python train.py --activation="swiglu" --norm_place="pre" --rope_fraction=1.0 --qk_norm=false --init_std_qkv=0.0365 --init_std_down=0.0 --beta1=0.95 --schedule="wsd" --batch_tokens=16384 --doc_mask=true --steps=5688
Each number is 50 + 12 x the weight over its row's rms, rounded and kept within 0 to 99. Layers, rows and columns count from 0. The size before them is the row's rms in percent of the matrix's.

# layer 4 attention output (transposed), 256x128, rms 0.0734, rows 134-159, columns 0-127
086:37 56 47 44 44 50 50 54 40 37 51 73 27 68 41 51 45 42 72 53 43 50 39 37 52 46 72 72 41 49 42 47 50 58 69 42 27 50 36 26 47 43 63 75 44 40 48 34 58 47 71 54 51 46 37 58 37 60 59 82 62 51 71 30 53 32 47 60 60 56 52 47 63 61 58 41 47 39 50 64 76 63 41 39 48 54 53 48 30 43 53 48 62 61 45 63 65 40 33 67 59 46 48 60 45 58 69 66 59 56 65 29 70 37 36 70 76 47 48 46 47 61 48 61 47 39 45 57
087:55 42 65 41 49 64 51 44 39 64 46 35 60 46 55 45 72 47 43 50 56 62 49 63 51 56 16 45 74 44 32 53 62 37 49 59 52 36 51 46 58 74 37 47 47 80 41 78 50 52 02 45 50 55 45 34 58 51 44 39 58 54 39 69 33 61 56 46 52 53 47 39 46 42 56 44 52 69 67 48 49 37 52 47 54 36 59 40 56 53 55 57 37 33 53 45 44 68 37 37 49 41 42 40 62 41 22 53 38 43 58 58 31 60 62 45 45 45 50 53 66 25 29 63 45 42 34 49
087:49 42 40 38 57 62 44 50 24 51 37 46 57 40 65 35 48 47 41 38 45 06 33 45 54 49 31 39 29 43 40 55 41 73 43 51 41 16 43 37 50 52 50 47 46 71 39 47 50 19 48 58 49 55 53 35 53 58 47 43 66 41 41 56 55 62 69 29 50 64 56 51 47 51 49 49 53 58 44 38 57 60 66 54 55 50 44 39 47 44 51 74 49 52 66 33 47 45 58 53 38 28 58 56 33 38 50 45 56 25 30 41 61 52 29 55 60 64 50 65 33 46 39 59 41 42 50 76
095:47 32 27 56 48 48 41 44 33 41 52 35 54 41 56 44 37 46 44 56 37 26 53 32 56 48 48 60 16 65 56 35 24 61 52 52 54 34 56 25 50 34 58 46 48 54 47 43 31 29 43 64 61 51 50 64 50 58 67 49 43 42 40 52 66 41 62 28 45 55 69 58 65 54 38 59 65 45 22 50 66 54 46 52 59 60 53 45 50 52 52 72 51 71 69 45 57 36 57 48 30 49 53 56 41 42 51 67 56 31 35 68 81 48 40 63 66 45 52 63 45 61 36 48 45 34 44 66
087:32 49 81 41 63 73 52 62 26 65 57 37 58 62 49 47 71 60 65 40 54 50 50 56 51 47 21 34 52 60 33 51 61 74 55 58 31 39 43 57 50 48 50 47 41 67 36 51 61 40 42 45 56 49 49 33 54 38 35 47 57 61 70 64 40 70 67 54 62 48 55 26 60 36 52 42 43 59 61 45 56 39 50 41 48 55 74 46 62 52 69 51 54 45 57 56 61 52 47 50 28 29 53 35 61 55 33 13 52 37 55 39 31 48 49 40 39 46 43 41 53 34 35 68 42 37 46 55
087:66 34 36 51 41 45 52 61 55 37 59 38 65 24 48 61 43 40 35 59 49 54 65 47 54 55 67 40 51 52 58 54 32 31 38 42 59 53 67 54 51 55 57 34 53 34 46 52 33 57 34 50 54 39 43 48 59 44 57 38 21 38 26 57 64 45 46 40 54 51 47 38 46 44 67 57 53 50 38 42 35 40 58 56 49 41 43 38 69 69 33 48 47 57 53 25 53 57 41 53 42 85 48 74 44 33 63 75 47 57 39 72 50 47 60 36 28 51 71 60 61 66 48 35 57 80 64 48
112:65 55 49 53 37 25 54 49 83 41 59 54 53 52 51 50 46 45 46 59 50 68 62 54 34 42 50 69 54 39 48 44 49 09 63 48 48 68 66 36 51 64 55 55 55 22 57 58 49 81 61 44 44 56 66 70 54 47 60 59 50 47 32 46 46 37 26 48 33 46 43 81 45 70 50 46 45 32 41 60 50 49 45 57 35 47 38 58 46 41 51 52 38 56 48 46 43 71 45 52 83 61 49 61 58 47 69 58 45 58 60 61 54 60 64 68 48 53 37 52 50 46 61 31 59 55 49 30
090:70 59 58 46 47 53 58 44 64 58 56 36 67 45 51 50 57 56 30 44 59 61 59 75 53 54 42 42 72 48 40 62 60 42 40 59 65 62 55 77 57 66 46 31 62 61 46 76 55 60 45 38 42 42 58 30 56 40 35 29 46 56 40 62 34 63 40 44 41 41 32 34 36 40 51 44 44 66 67 46 20 38 58 45 50 32 42 54 52 55 52 35 49 24 43 36 21 59 45 39 59 57 46 42 50 43 34 32 37 58 48 68 29 58 49 37 31 46 39 52 56 37 50 51 60 68 50 37
109:46 52 64 45 52 68 53 49 34 70 47 33 55 50 54 41 70 49 41 46 57 60 42 61 60 51 27 42 71 47 34 52 60 59 35 69 44 37 41 61 70 56 38 41 38 79 50 70 55 39 00 49 54 53 45 32 58 55 46 38 52 56 47 63 31 63 62 50 58 58 47 34 49 39 61 46 58 80 70 49 52 40 57 44 60 40 57 39 46 50 55 49 40 41 56 43 55 62 43 36 40 42 50 39 57 42 20 44 45 45 53 56 34 46 66 33 43 41 66 51 64 28 46 64 55 49 42 50
106:55 49 78 47 51 47 55 56 66 54 52 43 73 62 49 63 65 50 50 50 65 83 69 55 50 53 42 48 69 48 47 46 65 30 52 50 50 71 66 66 51 54 54 39 52 40 47 57 49 64 33 34 56 54 52 52 60 37 46 41 38 61 55 60 41 59 44 60 62 40 53 46 48 42 58 47 44 56 54 62 35 28 55 51 39 42 59 60 70 63 56 33 30 50 48 51 61 72 41 45 60 64 45 36 65 47 45 23 42 58 57 67 23 47 82 31 21 55 52 47 68 44 56 40 48 60 52 20
100:52 39 66 47 48 86 52 56 25 60 56 27 59 57 46 56 57 59 53 41 56 42 46 58 60 52 32 35 53 70 39 51 61 69 44 52 49 43 42 62 50 56 44 39 43 79 49 64 48 45 32 50 61 40 49 17 57 41 28 37 55 50 56 68 43 71 56 50 58 56 46 23 54 32 57 46 56 68 57 29 47 41 58 42 52 48 63 34 64 57 63 65 43 32 53 46 42 47 29 43 32 40 52 40 44 45 39 24 49 42 38 35 36 45 43 32 40 49 51 41 59 33 34 71 38 46 44 60
094:60 43 22 32 44 60 50 43 25 49 40 48 45 34 56 42 41 42 34 53 40 38 34 40 63 43 58 54 47 40 34 67 44 47 38 50 53 33 49 36 54 72 47 59 47 72 41 58 38 38 34 64 42 50 43 40 45 69 55 54 60 35 24 53 52 36 54 30 37 73 41 46 47 55 60 54 64 63 46 45 53 57 49 41 70 41 39 33 35 53 45 72 63 46 55 27 33 47 46 53 50 52 45 69 47 38 49 88 48 42 46 57 76 52 31 62 67 50 53 61 50 47 36 59 51 50 44 77
072:46 73 62 47 34 33 50 43 55 41 50 60 37 47 50 68 41 44 35 56 47 53 48 61 41 36 48 62 72 47 49 49 42 49 53 49 71 66 43 56 53 53 53 20 70 62 40 76 57 37 62 41 31 42 49 33 51 52 62 51 53 63 54 54 25 48 26 33 57 21 33 65 32 44 33 50 38 62 56 66 40 46 41 34 59 54 68 52 32 61 53 31 56 46 48 56 31 67 48 52 70 65 36 60 47 54 41 53 43 58 40 54 26 47 26 61 34 40 40 53 46 46 56 51 65 52 28 46
087:46 35 43 58 60 48 47 57 52 59 35 39 65 37 47 61 51 66 48 31 53 48 66 48 64 62 71 46 49 46 77 57 43 50 31 42 72 54 62 62 52 37 41 50 39 33 49 29 42 29 47 52 58 62 48 57 76 36 52 36 26 34 49 58 57 51 58 48 54 44 64 50 45 49 37 68 54 60 34 62 31 37 50 70 59 62 52 63 75 63 43 54 40 63 61 55 47 55 71 36 44 57 54 43 39 51 38 51 54 51 28 81 43 48 73 37 31 47 74 50 59 64 47 33 60 47 55 36
070:55 30 26 40 59 57 51 68 37 57 55 32 52 46 58 30 46 58 58 58 55 51 50 40 50 68 43 40 44 49 46 55 49 37 55 48 29 34 62 27 41 61 52 66 48 36 51 41 31 67 11 60 45 59 54 57 56 52 49 46 38 45 28 51 62 46 63 51 21 60 63 35 62 57 56 55 57 38 47 43 61 56 52 63 49 35 35 39 66 37 48 66 52 61 62 33 48 46 57 47 26 38 56 56 53 48 48 81 54 36 51 63 81 63 75 54 61 48 52 57 37 54 31 37 39 51 52 54
072:61 53 50 61 51 36 64 23 72 44 60 58 40 69 40 50 49 48 63 64 48 72 65 52 45 50 59 69 51 51 45 46 66 22 76 59 58 65 49 36 35 55 58 73 65 31 53 52 44 73 66 39 51 60 45 58 32 48 56 61 56 71 69 43 43 39 36 57 45 38 50 53 63 59 54 42 62 36 54 82 48 55 35 47 40 47 57 66 45 55 64 42 41 37 35 61 52 45 34 51 67 60 36 36 65 57 54 52 36 58 77 57 57 42 71 59 58 46 27 44 58 48 49 50 56 42 38 36
088:41 41 56 67 68 29 41 55 64 38 43 76 51 54 47 56 56 32 69 60 49 52 62 33 37 47 42 57 47 47 65 40 58 39 62 35 57 56 63 37 35 41 50 59 59 31 59 36 59 53 54 45 65 55 41 74 49 41 56 75 61 54 65 39 72 52 52 60 64 46 60 65 64 54 54 54 44 29 49 45 55 41 59 48 38 65 64 65 54 66 44 39 46 63 51 61 85 54 53 63 75 50 52 38 66 46 80 47 63 53 64 44 32 44 68 43 38 74 61 49 54 59 65 37 45 50 61 38
069:31 76 54 46 63 39 41 57 36 53 40 64 36 49 44 50 45 41 54 41 37 41 39 48 61 31 67 45 63 31 40 64 35 67 33 36 37 31 28 62 67 40 51 46 36 59 37 35 82 30 63 60 35 44 39 40 55 59 52 64 56 34 61 43 53 52 71 48 56 45 44 45 43 48 59 49 39 72 67 52 55 42 49 31 62 75 61 42 41 54 30 46 65 60 47 43 62 52 69 62 36 37 52 56 51 54 48 58 61 52 42 23 41 32 36 48 42 51 64 55 51 55 58 57 68 59 62 66
095:74 28 23 45 39 60 67 54 54 54 68 17 51 42 54 43 41 50 38 56 56 44 51 50 52 50 53 55 42 55 44 53 56 29 61 49 50 45 58 35 48 65 54 58 51 33 57 43 23 74 29 60 59 52 66 61 46 39 48 36 38 37 14 56 50 39 43 52 29 61 51 45 54 63 55 54 78 38 30 45 50 64 42 66 51 45 35 26 61 38 56 73 43 55 60 43 39 43 34 41 47 68 45 68 51 54 61 69 43 53 50 63 68 69 63 59 61 49 53 47 47 51 38 41 50 53 57 51
094:47 60 41 48 36 26 54 45 65 35 48 78 30 53 50 52 42 35 49 62 42 63 42 39 48 37 74 74 53 31 48 50 41 28 62 46 53 62 50 33 52 52 61 61 58 38 53 52 51 64 51 50 31 45 49 66 46 64 71 72 51 46 44 32 47 23 37 54 46 45 42 72 46 72 51 50 50 42 51 67 67 56 39 46 52 50 48 54 22 45 44 41 56 66 44 57 55 58 39 59 80 68 43 65 57 55 68 83 46 66 61 43 55 51 43 71 64 51 52 56 52 58 66 40 63 50 51 44
075:35 67 59 29 60 47 56 36 38 53 46 56 34 51 49 44 60 49 46 49 38 67 33 50 66 48 52 60 59 45 46 60 57 66 45 57 62 58 41 46 69 44 49 40 53 93 38 51 66 34 25 52 44 48 46 54 37 59 68 63 52 56 66 53 34 51 55 61 66 51 45 60 43 38 34 47 53 67 44 81 63 46 45 39 61 52 66 51 18 51 58 37 60 49 45 68 50 55 47 40 50 62 36 48 52 62 25 61 47 57 57 65 36 57 29 58 59 34 64 62 62 41 60 66 64 31 29 55
100:50 43 46 55 46 21 43 62 74 32 53 54 64 34 51 56 39 44 49 62 49 54 72 40 37 54 62 51 44 47 72 38 33 29 51 36 53 53 74 44 42 38 56 44 53 12 56 41 40 57 65 52 54 53 50 75 56 42 64 54 33 40 34 45 71 39 43 44 45 44 60 72 46 60 48 57 44 25 35 49 50 46 49 68 36 60 43 57 58 55 34 49 56 75 51 49 67 58 70 55 56 60 54 64 50 44 73 64 54 55 42 59 58 54 59 50 32 55 58 54 49 71 59 22 50 60 62 38
067:64 37 53 62 41 51 57 52 70 56 55 28 67 50 58 47 56 66 39 51 68 58 56 66 37 77 39 47 52 60 66 45 56 34 50 49 67 64 69 63 50 55 45 30 63 41 68 68 33 73 30 46 49 51 59 50 58 36 43 18 32 59 36 61 39 59 38 63 43 44 56 58 36 50 41 56 48 48 50 46 26 42 57 63 46 32 49 56 56 35 58 42 36 43 53 50 32 61 55 31 53 58 49 38 53 45 33 40 43 49 44 81 41 69 75 40 41 58 58 47 53 55 54 41 52 49 44 18
089:54 67 65 37 46 45 66 37 60 46 52 56 46 49 48 53 61 44 31 48 49 78 47 60 67 42 68 59 70 40 39 66 54 51 37 58 69 76 47 76 67 50 51 31 61 65 36 56 62 46 31 43 34 38 53 39 47 52 59 48 43 47 46 49 34 50 51 56 64 35 32 50 34 38 52 49 52 74 53 70 38 36 52 44 65 42 57 57 30 62 57 27 59 39 44 47 47 64 34 45 65 80 41 57 52 52 32 43 44 67 50 59 23 44 43 45 39 40 62 54 67 44 63 50 71 63 47 41
060:52 42 52 46 48 58 40 69 54 63 45 52 57 49 45 44 52 58 68 54 64 70 39 66 56 74 53 47 76 36 48 46 58 40 41 29 55 45 57 54 49 67 42 55 35 55 47 48 54 55 17 51 28 55 49 45 67 44 50 46 46 43 35 53 54 59 65 64 34 53 64 45 48 44 55 49 37 70 67 37 36 22 59 38 56 39 50 39 75 57 26 46 59 57 59 34 37 63 80 44 37 44 44 49 72 43 31 79 40 44 35 59 46 47 74 51 30 42 50 55 59 49 31 45 50 62 48 40
093:44 45 42 50 43 25 46 47 61 38 43 74 32 50 51 50 52 29 55 66 44 61 46 32 45 53 57 73 44 38 55 44 46 32 70 40 55 58 58 18 47 56 57 69 59 42 51 51 43 65 46 46 47 54 45 84 40 63 73 77 49 52 50 35 56 30 46 57 47 53 53 71 54 64 46 57 54 30 40 65 72 50 45 47 46 45 55 56 31 48 42 46 50 68 45 60 64 51 42 59 77 67 38 57 59 54 66 84 51 58 65 50 56 56 49 68 71 56 56 55 54 63 59 41 48 42 44 39
# layer 4 attention value, 256x128, rms 0.0702, rows 135-159, columns 0-127
072:49 52 47 50 44 55 60 55 42 35 52 40 60 53 61 38 48 63 66 49 55 46 50 55 44 45 46 48 52 41 65 52 58 50 49 38 35 81 40 99 55 33 68 36 46 51 55 47 56 47 53 52 56 60 37 54 50 52 61 52 30 43 42 58 53 39 36 53 45 40 61 45 57 62 53 45 56 52 38 44 52 46 58 50 56 49 39 31 36 75 26 55 50 62 44 45 69 46 67 51 55 48 65 62 54 52 84 44 64 54 40 66 51 57 50 46 51 47 56 39 40 93 52 43 27 74 50 58
089:53 59 57 51 41 33 62 60 50 35 85 63 46 51 35 63 24 66 51 46 58 83 57 33 45 18 64 45 55 55 56 48 53 38 63 51 63 68 73 56 52 46 80 36 51 58 60 50 58 57 42 51 52 37 57 66 50 60 46 53 41 48 47 31 34 33 33 56 39 60 29 38 48 49 59 54 41 33 49 43 55 39 35 55 58 49 58 67 65 57 48 28 50 31 54 49 38 35 21 73 39 53 49 54 64 54 53 62 57 67 44 41 59 48 59 48 48 52 44 49 71 52 53 59 61 51 44 44
096:49 57 45 65 38 39 63 69 46 53 60 49 43 52 55 51 40 64 52 45 53 65 50 43 50 14 63 55 53 54 45 59 51 46 57 67 39 37 63 20 52 57 53 58 26 55 58 52 49 58 48 59 42 51 53 44 36 61 24 50 51 42 49 44 33 47 46 53 43 68 20 30 39 53 86 49 44 35 68 46 31 50 67 43 53 41 39 64 50 67 55 25 50 19 37 57 45 42 36 55 55 47 51 57 41 47 22 48 53 54 49 28 59 65 57 55 49 52 56 51 52 46 59 74 55 41 66 72
080:64 58 50 36 62 28 44 21 76 33 56 54 42 44 49 49 37 35 51 70 45 41 44 40 61 43 66 43 66 47 67 45 52 42 20 48 53 57 70 62 62 48 63 25 71 61 62 55 58 44 35 44 49 47 39 32 61 55 67 44 47 63 46 51 60 47 26 40 42 59 54 57 48 48 35 41 36 39 58 36 38 43 36 44 35 54 60 53 59 72 14 57 50 42 45 42 49 46 66 58 67 64 40 58 53 35 60 63 43 76 27 52 49 41 60 51 43 64 54 50 50 47 59 49 39 67 51 55
100:41 58 66 75 49 56 52 49 42 58 21 31 48 64 67 47 70 67 53 53 47 63 50 54 35 50 37 54 42 47 37 38 64 61 70 56 46 49 28 47 49 59 47 79 48 42 48 50 60 56 47 52 45 56 56 69 45 58 40 51 69 53 56 48 26 42 38 55 38 52 44 69 41 54 46 65 64 63 57 65 66 62 59 55 59 51 41 76 38 38 66 61 48 41 48 80 53 48 52 52 72 29 65 29 56 62 22 39 56 30 57 49 42 48 53 48 54 43 41 51 39 38 42 48 31 30 33 33
109:38 40 30 57 44 73 48 39 17 73 32 43 50 48 51 50 61 50 54 60 58 58 50 52 41 71 57 59 61 46 56 44 42 65 47 54 68 33 24 87 28 54 34 50 42 40 46 34 35 39 58 47 49 63 33 61 26 48 51 60 38 47 55 40 60 45 66 58 70 53 57 63 63 41 65 65 64 66 46 51 59 60 55 48 55 43 49 35 40 46 59 33 61 41 52 64 46 48 69 37 22 50 39 47 45 62 42 60 54 42 55 62 44 48 42 36 55 24 64 44 49 69 56 61 41 48 44 61
087:33 42 60 45 46 73 54 40 31 39 28 45 71 52 55 49 59 42 59 42 56 43 50 59 52 54 33 48 49 34 49 47 57 61 61 45 44 51 28 67 44 47 45 69 47 53 50 41 53 44 54 52 57 48 32 66 52 54 72 60 46 54 48 47 46 37 46 54 54 34 80 65 65 64 61 56 62 62 41 67 79 60 54 57 64 66 45 44 52 51 35 82 50 63 54 60 77 47 49 52 54 44 60 40 68 66 56 47 63 48 57 54 33 49 46 49 56 67 77 43 41 73 42 39 17 57 24 47
090:57 57 60 43 59 55 34 46 55 28 53 45 57 53 58 41 40 52 66 53 43 37 55 61 29 49 40 37 55 38 66 45 48 52 66 31 40 83 55 71 56 45 73 46 58 54 44 47 54 55 60 55 53 49 39 48 60 55 60 26 49 36 41 62 70 46 44 51 35 25 62 41 55 57 44 40 44 32 48 49 44 48 49 51 51 57 38 41 50 73 28 71 52 58 46 52 68 41 63 67 70 42 60 56 67 52 82 35 67 50 37 57 50 50 52 50 55 61 37 33 46 91 41 36 29 63 43 45
100:46 54 46 54 61 64 32 18 43 51 25 39 41 53 61 40 70 62 57 70 38 41 44 67 46 67 39 56 75 44 55 29 52 60 56 40 38 46 32 68 50 63 33 65 68 42 38 41 49 47 56 50 57 58 35 40 50 47 65 49 50 44 47 78 60 58 51 50 35 49 59 59 58 63 40 47 56 67 52 43 59 66 44 34 51 61 47 36 40 47 40 66 52 50 36 67 63 54 74 37 78 38 35 37 64 53 54 58 52 60 55 63 33 48 48 48 48 40 55 41 21 56 47 50 32 63 32 68
076:56 58 61 41 58 28 52 47 46 36 54 56 61 46 43 37 52 47 47 59 45 52 45 55 55 19 30 45 52 42 60 48 57 39 40 46 30 53 51 71 69 53 69 50 59 61 52 53 71 42 43 54 43 38 42 38 41 59 70 44 52 68 42 61 48 43 18 32 39 40 62 51 46 50 34 45 39 46 59 58 51 37 48 57 42 56 49 49 51 72 11 68 46 44 54 33 62 49 73 63 64 39 79 56 66 60 59 55 45 64 44 75 57 48 58 67 51 69 54 40 52 61 51 37 42 60 30 27
090:49 54 53 75 33 45 53 77 61 49 66 52 57 58 49 54 33 58 50 29 64 61 57 53 34 42 30 40 35 52 55 43 50 51 73 45 43 58 44 71 47 25 73 36 46 50 63 62 55 53 52 51 43 51 72 83 63 57 37 52 49 50 50 32 24 40 44 63 59 35 50 59 45 50 55 60 49 30 47 57 49 45 61 88 50 39 38 52 49 34 58 44 47 39 54 51 54 40 33 59 24 45 77 49 33 53 52 39 70 46 46 41 55 54 51 40 54 41 53 52 67 68 48 52 50 28 51 42
080:36 33 68 39 44 62 63 29 42 59 46 62 68 57 68 34 43 51 41 26 65 42 39 54 52 84 39 43 57 45 48 72 60 55 54 53 34 40 56 56 46 38 38 63 40 56 49 31 52 36 52 58 59 47 57 71 40 38 60 49 54 54 56 49 69 60 46 57 49 44 86 42 74 56 53 50 47 54 39 41 51 49 54 43 58 66 30 46 50 40 51 73 41 33 45 49 71 41 43 31 37 45 66 33 54 69 53 27 62 42 52 46 57 62 51 45 43 50 59 28 23 63 46 52 33 50 57 41
098:52 49 59 46 51 59 37 38 46 45 46 44 38 61 65 56 60 47 68 70 40 50 50 57 55 40 52 56 44 52 37 36 66 61 72 56 38 43 51 35 41 56 53 75 69 45 41 48 50 74 47 58 41 54 55 42 16 54 49 48 50 52 49 67 45 48 48 46 25 83 37 27 52 54 59 40 55 55 72 50 66 57 68 12 53 48 41 57 29 50 57 54 44 50 38 52 63 54 41 39 75 61 39 43 53 57 37 47 50 54 74 29 55 59 52 47 43 69 35 55 51 25 38 47 30 56 37 59
082:61 48 44 90 44 34 49 49 61 46 53 30 45 47 42 62 58 45 55 61 51 50 52 47 42 29 67 63 39 45 55 45 42 57 54 53 75 64 53 60 55 48 61 58 47 41 56 59 57 67 57 29 57 59 44 59 58 66 40 65 45 31 46 42 34 48 54 48 72 70 17 67 35 50 66 61 54 51 69 68 45 49 67 58 58 39 55 54 37 74 46 26 51 44 47 62 36 49 50 61 58 64 44 61 34 29 47 55 52 59 44 44 31 40 47 36 50 49 35 61 84 37 44 50 41 37 52 64
078:45 33 55 51 47 76 45 48 37 57 35 50 61 50 62 42 60 36 45 39 53 33 48 52 58 69 53 49 54 44 50 60 37 57 28 53 46 44 46 56 55 49 32 37 12 43 48 55 33 47 61 42 58 52 26 45 70 46 61 57 36 44 52 55 55 50 68 62 64 41 47 58 60 59 55 30 42 59 41 28 36 53 52 63 40 38 47 22 34 52 41 59 53 70 36 61 53 60 78 30 39 43 60 62 34 35 57 58 39 51 41 56 62 57 42 64 47 38 64 44 32 68 57 50 67 54 79 73
082:54 71 51 40 54 66 56 38 47 53 56 42 33 50 47 43 64 78 47 41 34 58 49 49 44 80 62 61 58 58 45 52 43 51 36 43 46 63 40 58 53 72 47 53 54 44 43 45 51 64 50 62 51 54 58 17 50 41 47 20 44 37 51 54 57 51 69 53 53 64 47 48 40 52 31 50 56 69 41 44 44 51 23 39 46 41 59 60 56 31 75 33 48 45 49 56 30 48 67 45 24 58 45 46 56 43 46 60 35 59 49 47 68 48 44 54 49 23 40 58 24 24 65 64 79 51 48 62
078:54 62 62 32 47 43 44 53 74 41 60 62 46 61 54 60 47 53 48 46 54 48 50 37 52 65 31 46 41 47 50 25 54 53 51 68 59 76 84 40 49 45 71 39 67 52 56 43 56 51 29 44 50 44 69 55 77 48 47 30 53 64 46 52 43 49 37 48 42 56 67 54 47 31 23 53 50 32 42 54 39 48 29 67 43 43 54 66 52 26 79 47 44 42 62 53 44 39 34 62 61 59 52 42 47 45 59 41 54 33 38 51 55 47 54 50 51 45 37 44 59 25 45 36 57 40 48 12
098:51 49 56 82 41 52 36 64 43 58 26 37 60 47 43 48 56 41 69 64 45 75 52 54 38 31 56 49 39 54 52 41 42 54 57 52 62 35 37 64 42 55 53 66 31 45 51 65 46 61 60 41 41 61 35 58 38 68 41 73 52 54 52 47 43 42 44 48 69 53 28 69 44 49 78 52 43 61 57 67 66 47 85 60 51 30 51 54 40 68 35 32 52 35 47 55 51 56 63 53 37 41 70 56 28 34 24 60 48 45 55 59 54 49 42 38 55 41 50 50 65 56 53 48 27 36 37 63
082:46 52 47 67 43 65 47 52 50 81 53 56 47 53 48 50 49 53 37 41 62 53 49 58 32 87 38 49 50 69 51 60 39 56 43 51 50 43 48 57 41 31 33 43 32 44 49 40 33 38 74 46 63 50 67 63 47 43 36 45 56 52 48 60 51 65 66 52 68 35 55 56 57 37 38 56 52 40 31 41 29 46 46 70 55 45 42 46 57 16 69 38 55 44 59 54 49 42 54 29 11 45 56 51 35 44 46 30 58 20 54 59 64 54 48 41 47 29 37 46 29 49 50 52 60 45 66 51
080:56 58 51 61 40 42 49 53 75 52 37 70 48 62 81 45 20 42 46 44 56 26 50 52 53 52 43 41 62 54 59 50 48 45 47 47 28 37 70 56 51 27 40 48 42 54 54 68 41 49 53 55 54 42 49 51 61 45 44 38 62 37 43 61 60 59 42 49 50 20 75 30 65 53 49 36 55 36 39 24 28 46 45 46 51 57 42 35 74 52 38 60 42 61 42 23 70 42 49 49 43 58 46 59 57 55 59 40 57 42 52 40 63 54 50 52 49 67 36 41 15 63 41 44 39 68 70 51
093:45 61 38 67 59 64 50 41 32 68 37 28 28 50 57 60 72 70 56 55 41 54 45 48 49 57 59 69 44 53 38 51 55 62 69 56 57 44 32 33 43 73 34 72 55 38 38 38 50 53 46 48 47 64 49 51 32 56 27 52 58 46 58 43 42 53 54 55 41 75 37 56 42 44 60 66 53 69 59 57 64 62 57 28 62 45 52 63 48 43 75 28 50 34 49 74 35 51 42 47 55 51 30 35 41 56 30 57 46 39 62 45 27 46 51 42 56 37 43 55 44 18 48 58 54 44 47 66
075:39 33 48 45 53 65 58 34 32 54 28 41 62 51 56 46 64 41 59 57 32 43 52 69 51 38 67 59 53 44 50 60 37 61 66 45 45 37 22 54 47 60 37 84 50 50 27 43 44 44 66 57 68 54 33 54 23 54 57 70 51 41 56 60 57 51 60 44 52 59 50 44 54 51 73 58 58 71 62 59 75 54 77 30 61 56 44 48 54 74 39 51 57 50 47 58 62 53 56 39 65 49 44 50 52 58 47 46 53 59 63 59 34 47 50 56 51 52 53 55 51 66 37 46 18 69 47 79
091:38 44 60 49 52 60 45 49 54 60 24 53 58 63 71 43 41 50 53 39 47 37 49 60 39 70 15 40 55 57 64 39 56 52 57 47 26 33 44 50 45 41 48 74 51 55 44 56 48 46 49 46 56 41 49 62 63 44 57 46 59 51 45 69 57 57 37 50 41 29 83 63 66 54 38 45 54 55 50 35 54 58 37 53 50 67 45 45 61 24 41 83 46 57 42 56 79 39 61 41 49 44 59 36 66 66 48 33 60 30 67 54 49 54 50 47 42 62 57 39 22 64 41 43 27 51 38 32
073:45 46 31 53 63 43 52 45 61 46 42 39 44 55 57 45 84 39 49 41 32 49 50 48 46 35 47 55 42 45 55 63 42 67 73 55 58 71 48 62 45 48 63 57 72 39 42 44 58 70 52 45 57 58 48 53 36 69 40 56 45 53 59 67 51 44 45 47 65 66 30 52 41 52 39 73 59 51 64 60 71 50 70 63 58 65 41 60 21 55 65 50 49 63 51 75 45 55 37 56 79 62 60 46 31 59 66 40 57 53 33 47 33 41 49 26 53 36 44 60 59 36 31 38 34 31 47 33
086:46 53 45 68 43 60 54 58 59 71 52 52 38 54 53 49 40 75 43 44 56 48 54 59 33 55 64 56 57 60 46 70 44 52 42 42 44 46 37 72 36 40 32 37 31 42 55 47 36 47 68 58 60 56 71 43 46 43 34 43 52 33 58 53 56 59 57 56 69 36 33 45 50 53 43 51 54 58 30 35 25 49 49 71 54 41 40 44 54 37 69 30 55 53 48 48 48 49 57 37 16 53 56 56 39 44 41 47 56 30 51 49 71 58 50 53 49 22 29 51 18 38 51 59 69 49 72 77
# layer 4 attention query, 256x128, rms 0.0966, rows 160-161, columns 0-127
120:47 55 49 47 56 64 41 42 34 57 41 31 43 43 37 56 47 40 54 46 61 61 82 67 61 63 43 46 57 49 53 63 29 56 56 65 44 50 36 53 52 35 54 40 46 37 40 43 57 24 52 41 39 77 31 33 45 34 56 50 44 58 41 52 76 52 61 44 63 44 33 28 79 38 84 58 50 51 49 50 42 61 48 39 62 71 71 47 51 41 41 33 38 66 64 33 58 50 52 62 51 58 31 56 37 57 52 56 68 45 29 46 46 38 65 56 32 42 56 41 65 61 62 43 43 64 41 50
095:39 34 52 52 30 70 50 54 54 28 49 63 71 57 36 49 32 57 52 61 62 40 39 53 68 45 52 65 37 38 53 46 74 38 67 36 72 42 63 51 36 70 56 74 60 66 64 47 37 44 60 45 39 43 50 70 28 63 69 59 38 62 85 52 53 41 47 64 47 63 59 60 39 60 48 48 67 64 43 56 48 41 64 47 73 45 37 43 50 52 65 48 62 42 43 57 56 49 41 38 57 60 36 41 60 51 50 70 36 59 52 62 45 64 34 45 68 50 22 47 65 49 35 46 45 54 50 55
# layer 4 attention key, 256x128, rms 0.0928, rows 160-161, columns 0-127
104:31 47 62 57 54 54 46 59 55 70 28 48 62 39 49 47 65 54 54 56 48 48 71 37 36 40 39 36 70 50 52 48 60 49 54 71 67 53 47 54 58 72 33 37 32 60 54 38 45 41 34 70 56 35 41 52 53 52 57 52 66 70 39 64 44 61 44 33 60 21 67 57 56 60 49 59 37 52 69 34 55 50 64 35 56 68 32 52 49 56 44 47 25 46 57 73 62 67 44 66 44 44 63 58 64 25 69 50 55 45 41 30 51 60 78 46 34 40 54 72 40 51 46 56 49 46 43 48
092:56 46 53 41 38 38 63 33 42 32 46 44 25 46 55 57 41 53 51 45 53 51 47 65 63 72 66 69 50 52 53 49 41 44 39 46 43 38 34 44 74 20 53 58 62 42 38 72 58 52 22 38 49 69 64 57 53 61 30 45 41 47 61 35 57 43 60 60 56 54 16 30 54 44 55 66 42 55 43 70 49 46 42 56 56 37 68 59 48 28 38 38 45 53 54 24 42 58 63 42 58 64 47 40 44 67 43 45 48 51 62 42 55 20 55 37 58 57 67 41 73 48 49 30 47 46 44 55